{"n_layer": 11, "d_model": 64, "n_head": 2, "n_kv_head": 2, "head_dim": 32, "d_mlp": 128, "vocab_size": 2048, "activation": "swiglu", "norm": "rmsnorm", "norm_place": "pre", "norm_eps": 1e-05, "positions": "rope", "rope_base": 10000.0, "rope_fraction": 1.0, "qk_norm": true, "attn_scale": 0.186, "bias": "none", "tie_embeddings": false, "parallel_block": false, "extras": ["capped logits"], "init": "normal", "init_std_qkv": 0.0615, "init_std_o": 0.0763, "init_std_up": 0.088, "init_std_down": 0.088, "optimizer": "soap_variant", "lr": 0.009, "weight_decay": 0.0, "lr_head": 0.0156, "warmup_steps": 85, "schedule": "wsd", "decay_fraction": 1.0, "decay_shape": "linear", "final_lr_fraction": 0.1, "batch_tokens": 32768, "seq_len": 768, "doc_mask": true, "train_tokens": 138500000, "steps": 4227, "dataset": "wikipedia_en"}
Each number is 200 + 40 x the weight over the matrix's rms, rounded and kept within 0 to 999. Layers, rows and columns count from 0.

# o: layer 2 attention output (transposed), 64x64, rms 0.0766, rows 14-31, columns 32-63
# v: layer 2 attention value, 64x64, rms 0.0612, rows 15-31, columns 32-63
# q: layer 2 attention query, 64x64, rms 0.0624, rows 32-34, columns 32-63
# k: layer 2 attention key, 64x64, rms 0.0619, rows 32-33, columns 32-63
o14,294,204,179,168,258,242,148,240,200,163,198,163,226,227,190,173,257,215,230,243,83,274,178,138,201,241,184,267,177,167,223,190
v15,267,161,170,213,262,172,192,175,210,211,162,207,177,176,137,199,243,222,129,206,132,252,206,132,170,161,181,178,202,241,149,257
o15,233,241,156,179,177,215,213,244,154,209,183,180,228,164,241,231,126,170,176,158,296,153,232,155,185,238,272,175,259,163,228,169
v16,145,111,239,236,198,269,237,232,238,189,155,83,246,115,231,224,159,177,206,265,192,178,155,212,190,222,229,204,228,183,128,223
o16,228,268,175,243,274,94,238,220,171,291,203,279,72,269,158,100,251,172,191,163,239,173,137,121,181,170,235,167,273,188,221,199
v17,176,243,222,198,167,160,158,187,285,199,203,228,103,230,227,195,157,199,214,193,139,106,269,207,159,175,247,227,277,249,206,220
o17,177,217,208,174,226,232,177,159,228,200,176,129,185,186,204,184,186,132,214,199,197,241,177,197,284,148,165,148,237,200,237,255
v18,160,208,208,186,222,258,213,195,137,204,109,188,152,192,200,123,154,228,223,203,211,177,195,172,233,70,252,142,204,193,231,176
o18,139,175,169,260,301,193,136,142,163,216,173,169,200,126,202,206,216,140,160,253,202,80,214,175,169,176,62,245,225,176,102,253
v19,180,199,143,141,290,190,200,229,167,231,206,181,187,196,262,174,249,127,123,209,114,214,185,218,212,293,131,146,177,168,107,198
o19,194,182,163,289,263,194,163,199,200,163,267,180,255,229,188,229,160,213,230,196,210,169,280,174,159,247,232,286,211,240,201,201
v20,209,190,206,226,173,196,146,284,196,186,174,160,206,234,253,161,192,243,236,253,220,215,185,191,275,250,160,152,201,242,150,161
o20,267,212,166,259,270,158,254,204,164,172,219,166,281,203,195,183,184,219,181,247,213,164,177,144,195,232,171,176,235,188,163,131
v21,222,186,212,213,90,153,110,239,113,259,201,176,166,166,191,157,259,176,183,187,209,153,226,168,174,210,164,209,236,273,299,198
o21,180,163,142,204,222,161,207,166,192,224,136,153,197,267,243,269,222,239,176,259,147,229,245,236,241,179,57,206,232,184,201,216
v22,178,230,184,198,223,203,117,215,141,226,250,132,143,201,174,266,169,158,264,164,164,179,174,204,214,193,155,164,204,127,193,210
o22,145,180,231,208,114,106,167,167,194,174,158,262,214,234,200,243,207,227,160,217,185,190,261,219,268,176,263,195,232,190,182,204
v23,193,222,154,158,276,196,152,160,113,120,180,248,153,269,211,212,130,172,297,226,210,208,179,148,227,275,102,198,219,160,142,136
o23,190,230,220,274,203,144,158,164,294,195,212,180,223,261,260,147,199,222,197,214,199,133,189,191,213,155,256,177,165,232,214,141
v24,214,225,187,208,200,163,256,233,150,159,180,241,185,197,228,284,274,117,189,174,252,222,264,138,209,260,179,148,165,191,245,247
o24,159,185,199,214,163,175,179,172,293,188,249,128,294,183,156,208,173,255,126,167,216,210,169,147,158,209,204,173,206,173,202,135
v25,291,252,245,134,124,273,231,225,293,291,155,264,183,161,150,246,174,155,188,179,216,176,245,121,127,290,174,146,246,172,148,188
o25,180,193,187,257,109,241,239,51,174,174,228,135,190,201,206,151,211,201,164,177,214,165,119,188,261,246,223,319,140,134,246,207
v26,276,213,298,149,178,217,171,204,248,261,155,188,240,203,206,207,199,225,192,134,185,131,226,195,235,195,174,174,228,221,222,226
o26,239,181,145,198,210,276,251,152,218,128,197,194,139,159,173,213,233,193,181,255,246,271,230,166,220,245,198,298,250,191,239,215
v27,241,174,191,266,172,271,235,231,243,160,203,204,238,136,145,245,255,238,190,210,177,215,229,170,186,206,282,188,222,162,169,169
o27,206,194,210,150,196,160,245,176,187,219,190,200,194,252,178,179,168,185,198,138,191,260,163,161,221,232,192,187,147,212,175,154
v28,226,216,128,232,190,206,72,40,223,274,213,203,222,187,217,222,238,258,274,283,168,195,212,191,257,187,239,139,191,238,208,246
o28,237,228,331,94,201,234,224,217,244,275,158,180,176,207,179,274,249,158,168,253,250,244,286,192,182,178,214,207,206,249,193,165
v29,273,235,158,181,151,179,180,183,222,174,200,159,247,229,264,203,118,269,179,214,178,217,183,223,85,178,214,114,175,180,201,143
o29,97,148,269,255,281,146,251,271,164,232,128,218,187,205,166,198,212,142,270,217,172,204,166,248,268,183,179,213,162,191,237,182
v30,262,193,279,199,280,245,155,226,180,204,168,157,246,216,168,227,238,155,257,183,138,143,195,162,208,173,184,273,203,239,281,145
o30,188,166,220,174,175,195,284,144,149,132,207,141,282,149,262,176,265,209,206,178,248,200,271,240,180,280,176,140,228,218,213,175
v31,271,187,166,215,212,190,191,216,148,243,224,173,215,183,161,211,123,131,209,162,179,194,207,211,204,112,239,221,237,215,197,190
o31,190,215,208,192,145,205,197,148,179,96,141,229,234,195,266,218,163,219,193,207,209,174,185,223,258,285,168,166,190,204,209,225
q32,198,218,187,222,175,200,203,198,178,151,221,196,216,195,178,235,205,187,176,222,200,202,167,193,189,221,194,199,181,194,186,198
k32,207,206,218,188,239,202,200,207,235,198,266,204,201,217,277,163,207,208,225,223,185,219,221,221,233,182,221,189,188,136,194,202
q33,149,208,261,187,158,139,175,181,190,208,197,205,120,205,270,166,171,210,217,156,196,166,172,255,182,153,266,243,193,242,229,218
k33,189,194,207,166,169,211,190,283,210,178,230,174,226,190,223,195,231,276,214,167,189,210,212,232,227,206,205,234,131,185,236,252
q34,226,236,193,222,170,183,250,207,204,206,177,215,264,159,175,214,214,166,169,210,202,224,177,194,188,248,188,197,212,170,136,185